Weights of a small transformer language model.
Size: width 96, 3 heads of 32, vocabulary 1215, 1.58M parameters.
Architecture: RMSNorm before each block, rotary positions, no biases in attention or MLP, untied embeddings.
Training: a variant of Muon for these matrices, 115M tokens.
Each number is 128 + 32 x the weight over its row's rms, rounded and kept within 0 to 255. Layers, rows and columns count from 0. Numbers have three digits each. The size before them is the row's rms in percent of the matrix's.

# layer 2 attention output (transposed), 96x96, rms 0.341, rows 90-95, columns 0-95
108:139128082120124136168114167173146105133146125105082081139147156111150128146044123159117154232119160155127128137111125081101107109119077146169130108104078139124125114131085142125091131124129163115144093189156177150080167087116078142073186167142090156068126118117107191143109186141170146092
103:196117123097114121089158104140109073127077115175118157094177123165120108108121146124103157107132121172152083164117134168167164053112142111130159118129130176110056076097118116101187087116100134136132104115117122081113205093155055133164161052129112137088127128109181078121135119115124175145
113:139119129184147126137143125114084066107109163120096119108154124213150093117134107128160128171090124132115135103095128157132164118157068106119087179163080093084153109133178096137103123096116108075101147092155160113051114166169140145123119135083112085120106156171147107114113035152208086132
103:116179128118135139130109188232091133102132108140125175143149161185100160141128144091115126178099177171109111099117127130102204186162137142070168092146118138105160112114112119113124164135077069128127051158136113151151095155088160179169150115085157126112123128096110099108097093138115127191
101:147120130128155084097124163127115123122111159098110159072183202127167071114125125142143140193114105146173140115082135155125115106124175132134055091117122163163101122121034160130168090144144069131105094211128130188140113167131173137096137110136081158068112101139161154150154092120122116171
112:131077173135116100199120084105108142086105092196072093103119114129157164125238133115108163156127088139126114134093139133135169122125188130185134149179139152150123049192147129149141126120169159150129124122158178135153102173138104126157148134160104087125077129100158130112136170169120142183
# layer 2 attention value, 96x96, rms 0.258, rows 91-95, columns 0-95
107:119155102164134134169164124123163113128134107129157143101138127170132153112162114091154153169216130179102233135125147121133128139156110143103147119094111081151165145125098147159075092109095159103126159153185161082131091101084123072116125147045153161154082134121094122160145159084084059152
111:124098108094170094043115173127112130156136161144153153170162119084090168182067111127117140088126112082115106165142112075111106126133107187145207159134127092118134161084115102170143103167079124107095113154131203117120124068097063159185117103158166170120111115137116136135182148123103140116
102:108091168165123093097094103113175053146102137083146104126178080146163158149107059132132139168155080136173142068142138083125172109105105138162096115131123117114113089076157099130171102123111173153121155105063185055106162109181097179140105128098160145168119124129157120156126133107153179163
102:147170113139164210107181089159120115159155139146123141124145061185148138181137137130102119104094181154120156129101147111111077121097040169126154126102143105090130117160155196131113101088122155109156130047116142148107120132193137159088149193126175154121123137131130105140219137122110130144
109:102082121124154096190123146148156152142106101117152164107140133042163143122100176158163149138174140137137160152087131100162085047128135099131162153099072158128165181126097130109134110160098118111138117100159090138122094179120151187128185184165160053111117148103104199166104099089139116139
# layer 2 MLP gate, 256x96, rms 0.295, rows 0-44, columns 0-95
109:148045062064130095096138133116100143116109105155170103124139109042112153134095155112154142156122092089106136126132131111144148158077143167133116129176191174091199121129112112129145131143108120075143145103087160152125114172132101078086110179192089173109149090138135117156176136142147132057
110:125137099144150124148122161116107090161150105126087133060128120134115096052165152123121136077090138125112133134073150149060114118147153100022162123076160122133108172067104112130072086117180105148088150144117167211143116146145142120131168101151145140109127117158140146068169095112162121186
093:167131127089085097129124102098176078112170160113175137155165153128114118100120150131183107102192140118149125137102164172089190103146115114143187138149183103152133099118150105141119182180131180137107137168152102101138093080119154141085120191172087125166143147044093126102066165141133154175
104:140126113106164142098154141082156140127157095132117102156102085137181157104166131144096073109210094179119128120160166110113120156076160144118128143167073156165132107113103133121081093108131143122187178111099076140132122126109085084175158187209161091099078071111088140157154177134111149099
095:086193082059083127183125096150135107172103157072195161138086125113148115146135072118158125157166130120109120145098062132145141047105099135205115161134141121100143066118109095121103156102104147131145062113171099150122111098160151142090166172113124152109121127132123192150134118157075118131
107:105094077100155112191135108148108126082116207106123124186142076130152167113201113123134106152119080126162175161183161090148145165148144097144186121109098149132164162125111136059127188136106083127097126125125099132158115117142135130168135185111100115134184153122067191086117096135076101114
098:103126086123149127110151116124126168146078129158138110075117141123133099142124162138137064166076176133071084049084157130092140194120094144124141125104164098014138104159126108187141109149075146174120130185099135146088125144178077138127123129136129134118074116084139097186123107105155150115
106:125096082139167094148108151144076075096191152106106114122153163116122124112160066185154141140181127115087139082146071052161138108154131130150077189137082149098161131099109076123181124153173084138149138052127124147112106143158109118170092105145065154124150122158117101107146105093171138167
103:162155070147135159123099103149164102182120135137084168107175199129053137135164197161143110095117174127088124053099149142082108171095130072134140147138126120151135146100109142149129132133099124138155206137125153108075093116132186092165183118123119120158101114128087074088068126104149149107
091:133116178110128110156166120154119147148124113149123121166166060087090189139068116111127087136156139122177209131138156090132126141158098144138154103143141148124119095134113192102083118190118172155126114088131147152072091123115113170134122130155083101106174049134127044114104100062143150183
109:112117147124167165122149117134065134067146102140046063157102024097139169122087094122120149096146096149121142133103120129147156178075095132151133069128109101131143154101141085116113149145170047143154102165123081172093147135124124113099105126150076063142133113097089123098101105132157176119
100:164181152087093168128151082114123123123132153138085113136139126113079154089159094121134059144172145118113141178086148124116183179129085079126168122200131074087141110122170062071096173179077138084117129154159144117143111160161194117121129119127106110133181150092099162127136099163103146081
103:098118102087187118125098123118133205169159088172057115103154128133082183139121147157123120081116085159102111144115136135083124136160124129151127156040140146198128165116132123108191113114122169156155110194081144124115118081213142145137100146119158096149116124133131113148197099097106089096
094:105131102128118115116132126175124146169134110161143215136117150132088158118148112147118116110064114162140123085079134126098129103089098112097154114118105135136096177109143163129160174137137087182127136158175190171128103192187098066071144143079071116192103127180142113149078075094118107085
104:065097139091151117181158151153121116171142076069110150141169159116191129121202206160127072064091133121113109105158149123108141129137121172083166153092100128107151138119128124166138137135166171156128157131123149148152047130100165107106140127153050105162127164137131156180081092137165134122
100:111122071118147151126120194136139073111118081107091147117130116086161137188184132201167145126119068136164144122127149119086113113131151136102152076173114159179166099121124135142117108184169140188182223124073154133130111133146142071108131118157094120159162069158090142163131144155121154148
101:114149130170153180119098075159087114125119070092110175135121094145096097132147137089140152078051123111084099140082152138161131169136126130140156110132094110066166138145163170165127169147212141139080126118079188095120121101141169131115183087083060108175137159146116133163127170095137118101
104:151103108195177086125137100167121108134100032116120130143180150154104144137103120150128096103107156169125099137101092089105130158125114146096227113165170126122057137163155122130127102162176099144160077155134174158148122142156095160155103101104154079188147145103084181126090100138107162162
099:128127156189140125129124138099149107119056126115170076161106133145170119156149172100123119078191143093145106115151143126097100163128184181167162177105085100239096152167127100116114135122097126105134171110098121151081105094158102062130153155142141153150159134145173181095147109108089075117
111:166169071122105143115130113201125078116148176106101083132140141137153152171111151101129100084171105102111107093127055065172147089088138075123095177087130106106169132079151162131165076075126153139132100188135123110138100061119148142171083153102147130142121135106092127094128093079121089082
099:069096105132125169114132116175086107132140140134171096123136188153118119115118170107095100083128194099193122107169100106108117087091130088103156150107105116181130111150120082129123151132160118089141157141088114112112102136085152144161104139121124146118162161206093077185127155096158008095
086:107118164101130137125121192152088069094090099101080099135155082098179119116182135133064134107125064162125175137120146126104138203128147148092110148136108099141156114112183119150102132205137160099081148156119125139104135151121199168142181083150087099166074115107114174111124124165104135185
113:064216150106112149154088076133174112150137115140169098109115094081110126150066138112144143109098181115091123169203114127150153139152129122113177153092116112063136073167214174146150151131135118105153116118133116121152172140165154163114105112126135092122108192063100117156122173125099130164
098:134101151216099098117116145146122164084074156130072075100105067125122117149115149103139116148126084122135214128153120114188117103156225128103044172130135185139112139102119146109142145121143143102123094111133151154075183123191132140122148134152147109098177129086097105123097098138085132119
116:171139129136111118123115136044107144132136123112126108161120088141111154174138124163130121175136121175149126153118215175153148131089135121186112107149110139115170039083180169090149143052137105130127117099114119076126115126190096111082123166142104071094166124097139147082121149193177169130
088:095115123111168189139189125153105091129092058175142127128174138102156113196073140137144125043116086086100086087121098112144133153114109166058141109131102179138162146139097140085144123139140106138128179095039146164101125162175140100096156136118123154170108108191110158135140143114157149142
097:176117117121116179156096099146095150134222100163138165110168112144106142105099084113118125104085124091071101079146052102144138080126106095098126094113114070179122163135156132125172134098194068124164123180125192129107144090139155169153162123134093159120134182161122151134106105107187125115
116:094152117159161206122123060094076145096113198175108183147125168165144173091099132177131120135137154131098154137079163135115112139132110129075116075146137110125158137105129147138099112152107158116123106116179177079093134164071122114147082155092086094082124140166055148116060153103152098133
096:173074136064134131104162153146131108145083122144140064175124133169125105161127162115111089060035143127088125099145128082142076079092115140132218134096108127175108136147146136076102094138077185093162149135125159096103121091140082089125145130116136110109151158161083128164145172129152112098
073:176161136125136108107079130069174161136136087093148150167210139189059110118144142094090071143098106112080046134140168124139117131142147131087173174126155107129130141176142144113142138168155211099144157114141172076099132178149092157161078138093125106128094092110166128137122107098117134112
114:122143121109144123181194137162156159175174098102142153106122123188113147110159117158147111126105074168157125138137140077131118086122077103139171150098095120147138140124189164089104138175155123170157100140084158167132068196126155201126169138102085131148141075142089153116139177062068129106
106:176120114162128085144178163113078061043132146141133130161154100117183097119114087119113130136138125165091131105107126165156138102146101112174119160166139157139173083154119122094152120038108112087127137134101106117143129075117074117148066120144191112041142138105106089152158092113143067120
108:142161123182122190096098101183129115140098189127134150123066104119167127147138135072125098140207151125176124176121137141082106163165099112124130109122142127105111085114127193138079097100099201146113109168142130110175086127162131126121114102133134137075123168110030160127096150157140065097
096:117166116134082104040151125158110116111052158178106113078081095135142125100143120172136133161209130125132090128162159161087148105111181120118149130109116108106071115101090193139121116141130110112118087095138115159099167144133212113195116142094151085139123177129100083162141142076097099110
107:050203127132149137144082089171136129107164092103074155141136190145062086146134113164170075096111076123118113145149137146064109163080148169061159159082103060161101121111132082129130158125108130168131122126154173151136089164142132070112166158101146158168125130133095107119117109146130104150
096:173102155077142170141102089129096136058133133150150144110147152150102136115120086089137105116142115115137143074132095167122161107117081085126171104107112116138145154141135211129129163099127120070186198158135169125114102063120141083137139180100081146084116110141177147142057140119086060070
104:108115157101148085109176166088112145157112138112112124160085033075115137172131119115172134124141111094160156131139178138104159103091123157125095125172146139152151077132137095092150172150087104197173148143121111127105138121174095175081083086105178155152099110095045165128120145207113137134
090:117064108180123131159147151122153166062102126052146119141142105160054103047104140175144063144130135177144117087101102044141180131086152134086159146147125106116103140129072161105140102146149120102119121074119093105080140131129146110097184181076147117152142112122132168113159122149143148146
096:084148177158126132115113123127137113134142055152100094086092098107089220086215139118122166128093114163147151159115169094119142057131171124144133124174153058143141127130138130110106089102123162154123155158085080164147130161103121137159120147125099148086085113052103088122165120166176125169
111:149101085078163108113125153072079176162101061142113097092154099132104142201078132135155143133161139154156153127182098099117168134154210103109128147163152089147123118154128133118154120128125119155175147145123145131133115103139116129040118162146132071091157071106104171086142134138125211185
099:125098180154105124166196162052118154189180124119127088099106135161079115097092144119091110126122108132150175114164175163170095176115158111134108138103181110182110119115064169146107080179141086170136136104109099125107147107144147061124084138099138147133115131131154145163186111102155078186
112:140117152098114169103162084089151093072107141162126164073167126109095131141136119110164129073141138116113099147076149122087162112232116074117158087122089084144176150148139117134083140123148166110107227156104176131094163101117114097119096186104107114082104107132087175109152142170114116140
147:129100145145168140113087133163068105105135055177123178138181193161114118112175134102153092094116117141094138111140104099138127098121153110079161133154142132165112111138128114100129107111115112114139170076120186173123099172167131099178146140119148102170080106146181082117181034092175114185
099:098055138131142153103129148153077059118157095087137147152105117169087128136134096146164103115117094123102144105174114064138117095090187090140167130128138151149138076081151118119159143115156109150198114093059193112096092131128168108149191079136121094174095132174067133115075130143121137092
104:165123111107128124118148144095141094133066127173141141112185058138131136157193145132120125113194094173131142106124115142177119152149165098079119087198096183145132156143119144103125143082102107132081164133114133210100158100129156058147162125127124066043163129138130127151142169102114159177
# layer 2 MLP up, 256x96, rms 0.301, rows 0-44, columns 0-95
111:163113090032125110124190114132135127159088106140164169152132079118150115125108156058157112165124091088122155122141142172177134127057149182127120178125154156083176096100110152131128122116150144064135149073123158157114119163132098085114150199161085124129128144177132129165174149130153113060
099:147100144108111110128080099169155148053108153151175174172132170102177141212114175196138129124144136181094101090145089157204150117116096151119126149131094143128116105195137148127150162163094132095144169104072102081137119143147098131170095119090152120105083103095183131139132165101076130143
089:100172099072132058145133104125170105101143110141122139145139153162125156135088166129138121118126101136168174147153132127103181131141147160126155142181178132169147121122172128153114208170141136114111156123133097118169121083144187129056152200141077091165173171087098156116077115105111181201
099:149141130099131143108141132096147154125183116136152086168108113116154136126211141128090077115198117179081159098120158092136112143084170108122133152187075179163102125082095141143089139084128123109178163073132077124129154127138093056133159178187180055106093116122095154141136152133114143140
087:089151137115123110155091075101117111152148060125165165062148184190136127134133127138108150157028169135089143120109107046168161117096097139133149119150144120109127134172171121167180151137157124111093093131170132104119116218148143159149115089104127099174055156168107127112115115111137150138
109:117077088102152143188135116134085125112105175097158099181165064131152184104165104129126116145134060114141183153182136096154132153151164102147154118103103127144152160118109123076129178148115080115080134130091113123150111087158119136141171189117089165132186156142091189064148094115056123132
095:150119163173085116157132091133122112078141123120118127137108084126128200131095144101141241107143074133154194131176114173148164110137152106090155180093140130192134141140139149094104161082201121116127072117129084073151137144100123161124105168140134166115163144165081126068138148140128082123
096:137172127083101164118132167115115108186073117112130161187143155115123167122095127162153090175102138213109170122089159127105114160127161141094145099112090119104169037173147165104095137124108157138103123151154094091154095130113124145044132168131150053140119085077127105087111147162131153164
105:096126151141111111111149166130130163088119115121141118120107152063162098100074159119166120129114103165171079179159071047150154080172113105162122100165162149141140113107141139130131045140106132149064104096128113154149137220139056129176122109110149112141178138151180184169116122121110113155
082:113164105121119185124054107076172129152149168119132129110085147119139120123116114114159134149089126164093043131133114140145106138102080093096103136106113095107105194107150079124167179053171087153098135166108132128124141140149131122112074134113144138109128212118085205119118178163113104059
099:170117156151139165153166097161105123056155111133104083161085027127080113086150121132133126103146116122111149143079143121137145151114058091077152117148145138152105145093139045145093125165120077129125082160122050176110136143114131137115095127168119051110153110082114129126071111113106150094
103:080084108214136090123128180156162129119077142088133123108101138100177029154084127113154169108118126148131155140160110102119075131155189155091108109097130188151119146117095174141136087123165116181114147137105066140136161082122130148197112109132161110102084101149109125087091162133128079160
106:112108094115110138134128133122135089149176116137050093134132132129116114176082155156120123136165179066097133138073140140153117151116129150145126164192165138205139141140085086067141139119150111112142126079178131120117081099121062094086139159081094092140090131115108150048146075171132177188
106:142146180122111112159142120142149106039150131138139109139139126083204090161121110108078168152135062114127085139132111156147176172158210140120086108192131154219137075111086076084150131132114107125129135123115084152169172080115157135134137161110152150128142111126175128094086154154107092138
101:080096119096155110178140155165111125152167071077103171116137157116188095120189131172160069102093097135162115125161162106098178132161130122098175131094104103108118113080125131168139156148173155128145154142090136138184065128073166121167171148163058107150107156125121147196133082117161105110
092:115190177158123157121156194125147105113116148130154088106169060227132104065132121113119094111157128166129033145081054159135111135134114163118115117156133119121126143087139132091164082087104079157168154103118142082109161112082162109112147085149090129112117134108110109091115150068122137117
102:153153115165163169153100152144067100084123122146133131169099068110120178148119123128143180115107069121139127114111124094217090143095138123157094122064083141112211145090124157094170158090136119164063151133110135138103147147105121127027168118083165135131156143178117088117099118112126107133
120:187075112144096132095128076132153106139158106096114152131128170155122126131151090149157105041127158122088132097121093180085124110142170166118153106126206126140077160159111124107099126142186108178137074133156136062172143080153145125114142091108150122143131106057146188062079108131126092154
096:109155115118141115122143126180123079159180087103069114117121121137087096134160114157128129163110168097138093174110111135170118112102093112149082126073136122054135048085134173156141146080139069148125111123128111095114147152144145176156095097081082141184140143166043140165093142062165148108
134:116062141103140165183120076146089068129118114158165144061156130127132075105128148106132131096123113130142117108095096129131176106140088091177140151122132139128185145127145176139130079148156118032118142092089155134086104139180130121194149131117115173200067153183157115129176135084138106105
098:044145107151170184121142102174128119168120141127136106145140188174148122100109144141137068081124162127180116125162098085152126075120124068096167151094100137143136149143120098126106111130147118129101174168100125128126127143086148143117117119103132092120184194163072038131127115087073050099
089:102158152114109139136122167158133086122123096077096095142142092137159112121158112130094145102122115179099105143111161113093127208121142137096137193120121100091128093127212108134084139212141173104113144105164126120092122137151182171178133078166095091179035130083098168120132139158098113151
105:089171102106108126163088112105152119168132103156199098103104142104135101122117116169136140063121164069075129131183122122163184126126118114123134173137097142056095106149216141141158166066157108106135165058091141077137180159152124124115105158131167123148080164142158093147142153127077155140
095:118152137094145111156143119094128102149137130124168145127168174128110171080162123166106132147105188149142042117128166117068157184109079122162221076106125087124162130126152100164076142089118085158094148159113111130153057155100090129089139125095125126105085170179149153103111145128168185105
103:118162152134108188123134117214157152123124133131092121150126142110113059110129125160104123214134135128143146073093112065105100173170057134137118125112114128101074222148130145160159135199158168176141091137127099140144135119099142166130093102108186159155133105093102124157090121103153157081
093:114186166117132170100149115075124129107135083133128101148145050102111164102099092059072136066160094146105071103150128103147110118055113183201147124144173113130130129109134103119134164111157141122081187116071127176164119099140142167121158119084117070162130168116134098149157170114151154103
098:152154108171090106097154122173221106140088153099144111082138143104135085160148124050099162122138136165150081137172151134134158121128129082144150091074116169133118110144116162131105108172136180126122080145064088137134210102151116070127120104095155144109136114063127081119159161128081076158
108:137134117145135095160145159138145131204111132117161045093086078111167086153123193094135115091143115173125069147084105139127089147136109112209152142167105084120132087117116152162088136142137125167081097141082107135108123098189155100102184171143122109125155195113155091113128090079096110088
103:207075122062131148096112162153123115133114112132135060167145114146137080137132126117100106080043156134060153099145117119131080079116132110090228122073086135144094125141149131094119107114086149082163123151108159096095103119129079099120154126111130109100154181152081149155164166114145104108
073:091148145109142175199154122101071143148105123093131100121130060076124132147144209137149123133136089144157150146069091190139151206120126102145094103042086119166139132131091142135110113133129148121083126151093092147133116127095141136057111183165122168124181107134112163108138180165084140100
107:153122145140117081119125102176122142124126108129081151068101066101137094143165161091182194166122128126154136133141135161138126075193075124114142159157056091204178166167116116153130119098157143114169159155150120169174102104093115071150144077085155128171095162098126130138167145187142111109
108:105139117151150113109091113133106130093129133179104134086111191161141177174129154138107145114099071146120121098135169027074127147091166116057166070147091105126104214127134088110106158184130080120157147117168106140100122139111142160097138124135096134191108172178123120126153138168164129077
112:153166109112114083127176117118134145126143088117134183171126133125139142163092183213143200121155137168151188140143149103130161128095137130096144118120115116166084081145154079169137161081142160162123113180159060125156225104094117134125079148100140110111166067092114142122141115160089173132
101:112175153111139158154144098177164099211140126102119212099141200207097123125128111117116109131139104134123094168119140153101169126132145142116131116199112090111100059129151083112084114158118147162078126113098158097100121121112171072150104200107131142137119139163206139140070124121113109146
108:182163186177122127168112154130172111082119073109077088179146059153092134102169129098149083166131111122185165107139208162100143149119080093119099074148080123148086165105138148115123101105142120123132074097200177147094117125143114118146169128077111121099119109134140130079134124119122132183
102:136108115067145190107104076179100095060123136169162109083153160111127116133072081108160124123106108077148182085152092178110123082131088092138160118153153136105194150129146178107120099113148102104095173153091119128099114095123149114172179128083077134120095102137103147114029128128131123109
092:141087157137101108135131174085119097072070135149133112162071070093112149158149199094118146132142098136131173124108175143095142083106151142058105113137143188158110058096124106106158150116117037169180173089149105113104103071127094145111110120164171146108134131131074147121122087135136136164
113:070144141083109154098146169108138101098087129100062102120100075071126107114191146137098119180174119132179145147177124139099153130145118103138115090103076122118143174097082115125124145130168173080079136191116083140117113114138158161134089086144138115084139073121071150144177171178154190129
088:085111132161129125156101151116132130124140058164128105110151125091083203063175127126127152137098121150150172164141199058109117042119146111141129106108156107153115156161145110141115116121141187137077169154095108156152100137149152139142103118149032133068081124121125084105170138135147115194
105:106119139168138113135146143187211133098141147141064147154176174144072101046108161177119128130154101124150135133070178101118128159094127149161079105109143153114153158137085130146089137127137195107137094145125113134094130109098116086143134112141107191170174111080128107184067096125179083097
096:148103115215091086111091135167139130155143128120136138202123105130132151103227115136153175068127103140128112143109069073193094092132096125139089082086114089133138112188132076096176090105160082086130135163122150127090129127142105152104166146114111198138130138126130074116114124130131136078
104:137169139103147082172100147136158118108143154135144172132146214155117128125125133110099116143069171169179099169149064139140170139142075075162151079149168159095183167124168095105132123101158133133115125160139156142086143171191142188159190108145094149148133106122088118152172174158133157072
135:153103127131165132102093145140088113121142100149124201156198174145097095136140129120191089102129140143052145143100126111112150064171157108063164149102147165129067106137101155109112129151129109114131159089124219157133099163161125114171142139160135131161092105130188096111179050109144113154
100:139133115130088124159107093183126133182113149148153127147171132161091118102110118143163088116135152105148133095140117159081168121163109105071120094140104124151075130083182147169088142124112074085096151174146153142113098069135089154156147159132122077103154166177203168154100123030135059109
103:147152130129105133113163116084176081166050146174155147062130068133132134086176131146139116153186071162128115128131077138168136117100180189054086087179077175135135148132100165141151111086102113138104137109118144173154152106145165103149165134127156068100138122075121112163135141096101160119
# layer 2 MLP down (transposed), 256x96, rms 0.161, rows 0-43, columns 0-95
098:135117137198143149126096152156134101137100109111093109058203097162154167182085123135139079121120120188170128126154128116133151090154084102123097116085107112117086125140115156142140122124201171176086130144188053067146150153094158163187172125110125114096122125094107108089118124062127163142
101:171148083148110097185129188072112090140144146123098149099154167138117096089073155136117132089083172128120103132077207142153088103168179100078151154071130146125103137065119125168085082153139122139147163111116172162177120150155120121091112098164103187098122107164176149123154107146136142184
093:059106085154188108066140145177203072162146170123097116137110126124112109140145144052105111158155056154120127111143176122140127105142095152116135088123190122113118114101135057234151150117133106076131140113113091127139108129083084151141113135158117132149133148163123161119112085076096126110
099:154132177169119114156072154155160134184118163176081154100149131122147138133175170103102173123033151093178095140144089144180086114131126148144159110100142105130141121183141142121170138117138106078099076179171166157134126138096099129150112147097132139150170191183160144058103130099165165155
096:124110156102147157100178166105032119172104116157131149173071116169154095108134114172113134053141122132122142133108038109111142103130156137083124106115122098108119157124126143120106142112147104106193121215067089132172136100133117121168212126168109145089133137128125160163189149141109150107
095:107085147104152093122083154154091116157166124105118128121131124128123043117103102171129125077086162105098217122143124103106084146130042118144095137102136159095144134167114113157152185175167115126143097076081155142156136088140111146146100144073160160123088210172166126129087134125170091143
102:123156122117158135148119127153125142105155109125139154129133136110159198082046150153100183118120140156117140155132139185146138079083116124133167186139069087228151137099179130093106149113132147112061114107123147087153064218100115148063147108071156128138121146111093133139129130156139091117
096:110115091146141106144154135162084164119153124112093090129092137124168130137187119154198120136131172091104027101143127133137179103108118094168102128095121117138102161050097135071162106121138106088125110123158121077164174204163171124072117134161148148114157117135112177150124163199142144174
103:138187145145140114167082189097116096091146146093147105162129154141139099088102120091155069161082102163074126123142102061164142072150119109109085099205106104106149114046155150137157069123120102131111093077089061109118132143143133148157082147167125129090145145136097114159148107147175108171
080:155154097107136182154070133097147068106131142110159117133113107135119126151087112137140100106168128125159134125073140091102067112091122079108133127165107156099122147065142136031127161091148100148105107122158126113091146149095123122134180152150141100074128151067087140140032155158088179059
100:101095135129149098122121166117119110162106151087110155122171189117143110132143132139169113136122115143136146168209144117175178130167187140140128127149122132105107124110150178096091077163164140123126117166173241145168135084100102142134191096094150122154174145139109157042093107103111100191
102:072119116109152154094151111169060126091069106098165151127124134104145080095189132132101181100102136221126115094191130102161144098102131115149122164161119153155121167086130129106121135161147153154167098112172107105116166175080158125183079108129164108093073110074087141074128131116083114150
107:085119133181096167149170130116115074082070113107214121123128116108147157157185156121161144135124178106118160085165101114188130153116184092119090119133153128090105136156082116115085152120149125109121210042122107172108131158072118126160103167134132123152153134103131177084085108166145163146
106:136141186201126128145161164187133143107149128102077029123157128126121100139072176126115135189151072107139167133156113151180196155158167150084094102131163113110124109136071120105124128127142129149113122113151097134173145133142146124126118181125132144116174193104144100108121209169174089104
099:103046133130141094122179074143135177132140134138087072170116168114107139076178186141174100128113082091128146104131121140109175110124153139115133131090139083074153131155131117142134133074164105166087114074162160128150101071074149076147135128112090104109120157175140203148078084144105147169
099:127114090034145125101096171149180133169109102158057117141124157160177108113148172140098150082152108090157141166185152090120107104140149105109114103177062179173174123118061170134094129145167148149128148145115124115089179085145138119082137122126061091117139163129080124134115113129156169092
104:097194098101157152152167129143083148161101138171194201080097126131116167125103117154105141120157125166150146112183110156150145116121098142115136077134166118059114091170112115198067161131063101124166140080082084125139152125086128181109146108163198136160092119144116167131142115165147110112
121:158104070162093062084100136068100128123122046110108134132156129182098122195101137129169117064155160148115127114065128163145162095138129153127138131144191095157145087166146125135132179132176132115133137136180128106152100088109127126169172124071116049148194110139166155086130136134117100135
099:110104098119118143137104150139050167116155123147131048146119130156018160147130159114213066140118121145129120107084216181166118142175114127113133154155119119135130135169113176101131166070100122155116095131124145132125167135117109076142085138170108128120171125104097184143110110130132068106
131:135104119080109196183138115161105096151125103143152129099111116143141134101078167084079135101121106124135164089151079178143153099164102096165169180133164130114153118148118157146133104143109092060162133087075140192101055146167163129193162087098189150124094158149146116141162145154158135074
100:073068131112151144109183153125130133184180126144159096151104210142152081090120166112143104113121123097174147113183130133135107117135111098167111121087127145137125156162084170151133188121155188097148121122090148158153153163101117151146148115145081096092200141198097114178142123138148045170
094:140061157073122137089088157120164159127149097194117108162123159153106154117165136111119093138110065114114162170128149157142168142106136136181105100103113137089177098146119093214101120152149120087110156094141116102130144121102166145095220119116126104116129123107101150094034135148088055151
099:058160151100166118132199116071126161151136109109093080139042142118129155110093096096174098200105109120141077174165075105124100156124129131138110158082112139114125148150135141154170189153160145149122143150136108132129141174112148127131102064137125184092158142110209144156135167070155158118
101:102115149164168147066093168197130202120115106092122152162164080141106100142132126142137098135188088122094136097118107097132135086130174095082073138157115106155127159072087128140198102129170151094142120113178152128108166163151151187157069129170135096137178155090112119143148127130068079141
114:135111104129162195111120115094090108130121134122110209104128186161112187160144091136113126106153100160109113164104185170118144141124143074147146089140113161091148074108149176147074113060149111123154195141096171166192104153092110103090159154201137124109145139139170137113095083162082115126
093:099156168076158103099118084100113110170124102102119163129146102164093125169108139120094095145171126141105115166196107158051178132177110088134177118135151162134171078214111142101115080090116129135116168124142128078090131059129130156099121115135132152149185150111151141130122146131204120058
100:165133128139120104093086196199125145135115116120115043138098152172196101083102152088101100186110112134073087149119083220087101139125118138131157151142125151149084134150065197135098134106132082115143130135091135143146137108135141143154144105147135148111135140110097165157225137104114136149
119:093118159136164096112154125121142102084063097121117117114129131093154127124095192153082119132108060216105174157126150121120096101133106090113122168148129165129103142130135180048138146151086055113144118126137136190165101161140153134097138151180119040117122143074106161175094148116127152175
099:156108154145105156164158150101133063175116176106121134119135127118117118118129160091128154154073104098092133108132092173116071100124099106160164146073117186126180153106098110144124102148127162068131106107086030065133139170093137060150183161148107111138083141128081149100136064089131164141
072:060156133132144165086158128095077122111089112060078133105114130053139118107106112173123182094126097116146160141110066144125143152146128155147091074100106138149155096050147117149142157115101120122103182161133108125126138084088177199082124154135165123086124169120098088094150163154145058107
116:148118162105102162077094087110066155148104174104128135119125146130104061171139124097127195157155202093074112141078091159176123120149165141053134094160120167152112121105083119095128157086127161087068167122117073144121131073122121110164107108166129072167143126091157152105117123176109106122
107:169083098123100108105151111161135102113109150148068154169152129133143094127175145103150153092129177143078045119151110131178134163130150174117126081170174097153123125112125126044182135104101125111148129208117156135188147116172139100095134135162151111082151151165150140193173101117125130056
128:070145130088116107165131086142127111155163129132121167115124115106121115152105175172100129148134137096141145166124165133162169084103133147080109090150144042109076104079093130202124087095168164163114160167132072085107208080099141129143062122146146105081117096067130151141117149184132131108
104:088220120126120111109167071074143156103125143073128177121093134127130140150123107102138091132127152082097094083106132104098176105107144116111183087133152135140101146177069126133069133115196084124116193113128161109156126154153179116102191100132131169140168102075121177079082102111127102107
110:196173137110114125158137099148126118095108145129158063162159055063121106125112114092101131157102162131178158100129168121066124157150077154068131090162156108120151073156154130134082099125101173139161122113124108098129073142164172162146194141122158118135131190168111176126132159099107199119
105:127064138132182166169198158180148154124130144118118162123131069084095157081119081139174118046135149128171130076144151143128136215162135107160188128144089131093158150172106122136151128111141156087109116114070089186132147133123150129117093116144183103148107112165131114060134135121078125120
096:108160111139087130138079155158119126146151126137226116112150130143137112171140100126121146111126110113191099160155057132158130157155065159136169133176087118131155208107111165141079073098158149114132033150128170161174128123089143100123192108123082117126132152101166119115094138112131100185
105:113079102111174160122136102185108142220128155117132141146119105050184145112093108126140175144190141169127089210147145164128075102127095140126127114135107115124161104177094146161159132115210142142105118166094087105162134096144111182164130126172157119114157167154149139139142175155109160177
105:082090191182106222099143092137115125144132100115094059108086146106113115084167146112118140147094124079141136113151153138060100116128135089131153106143146103138143160128172120099126186119134164108136060074071096130141104137107138087158122150068050097101129147117125103090077112133079100143
103:169066121134072112125127094134049085129137148116138123093098080130119124166151076102165109137118138172108153192136146150127101132139156158125169153124108061123114143116094142084090103137111087086139176152119114132151146142136131172121103109121223190107114102233103154144174107141081151132
106:115175164109105097145170165102109135190138118143132099080116165122124142142024154129135070179104152113113134137131200159130104183162205098118143162148125177106129115086149202150113125152113132141113127113125083159163178129101154040134118109135158102085122089112137122155136156126139081164
110:203137161116134153127124148078120158070108184185133124118122115107107123138153142130195157157140129139093131173116163174150177176212115102104139067085101080133206120107121129115171165124115135145073188122073158167124116146078143127147123109093149133090100053111146134136161135128124154124
134:140071131110137142130094126121106156181112094188158167144217147161132160127174156099125083097106122116057110134124180112138138146125130089084090095105128127179115170133083089049125163111128150132121141140118233134120073133161118148117134172099105111149134120151124135069124081160151142187
107:144083171156125166116156170095101137157136129143168181095105182126153123069115146138120179066111075069144127155106167072169092113143136115127177145104135130143151068131105084131163104107142171192114091104158163074128093197121190114168158144088102123123074123136096144119134071132109144146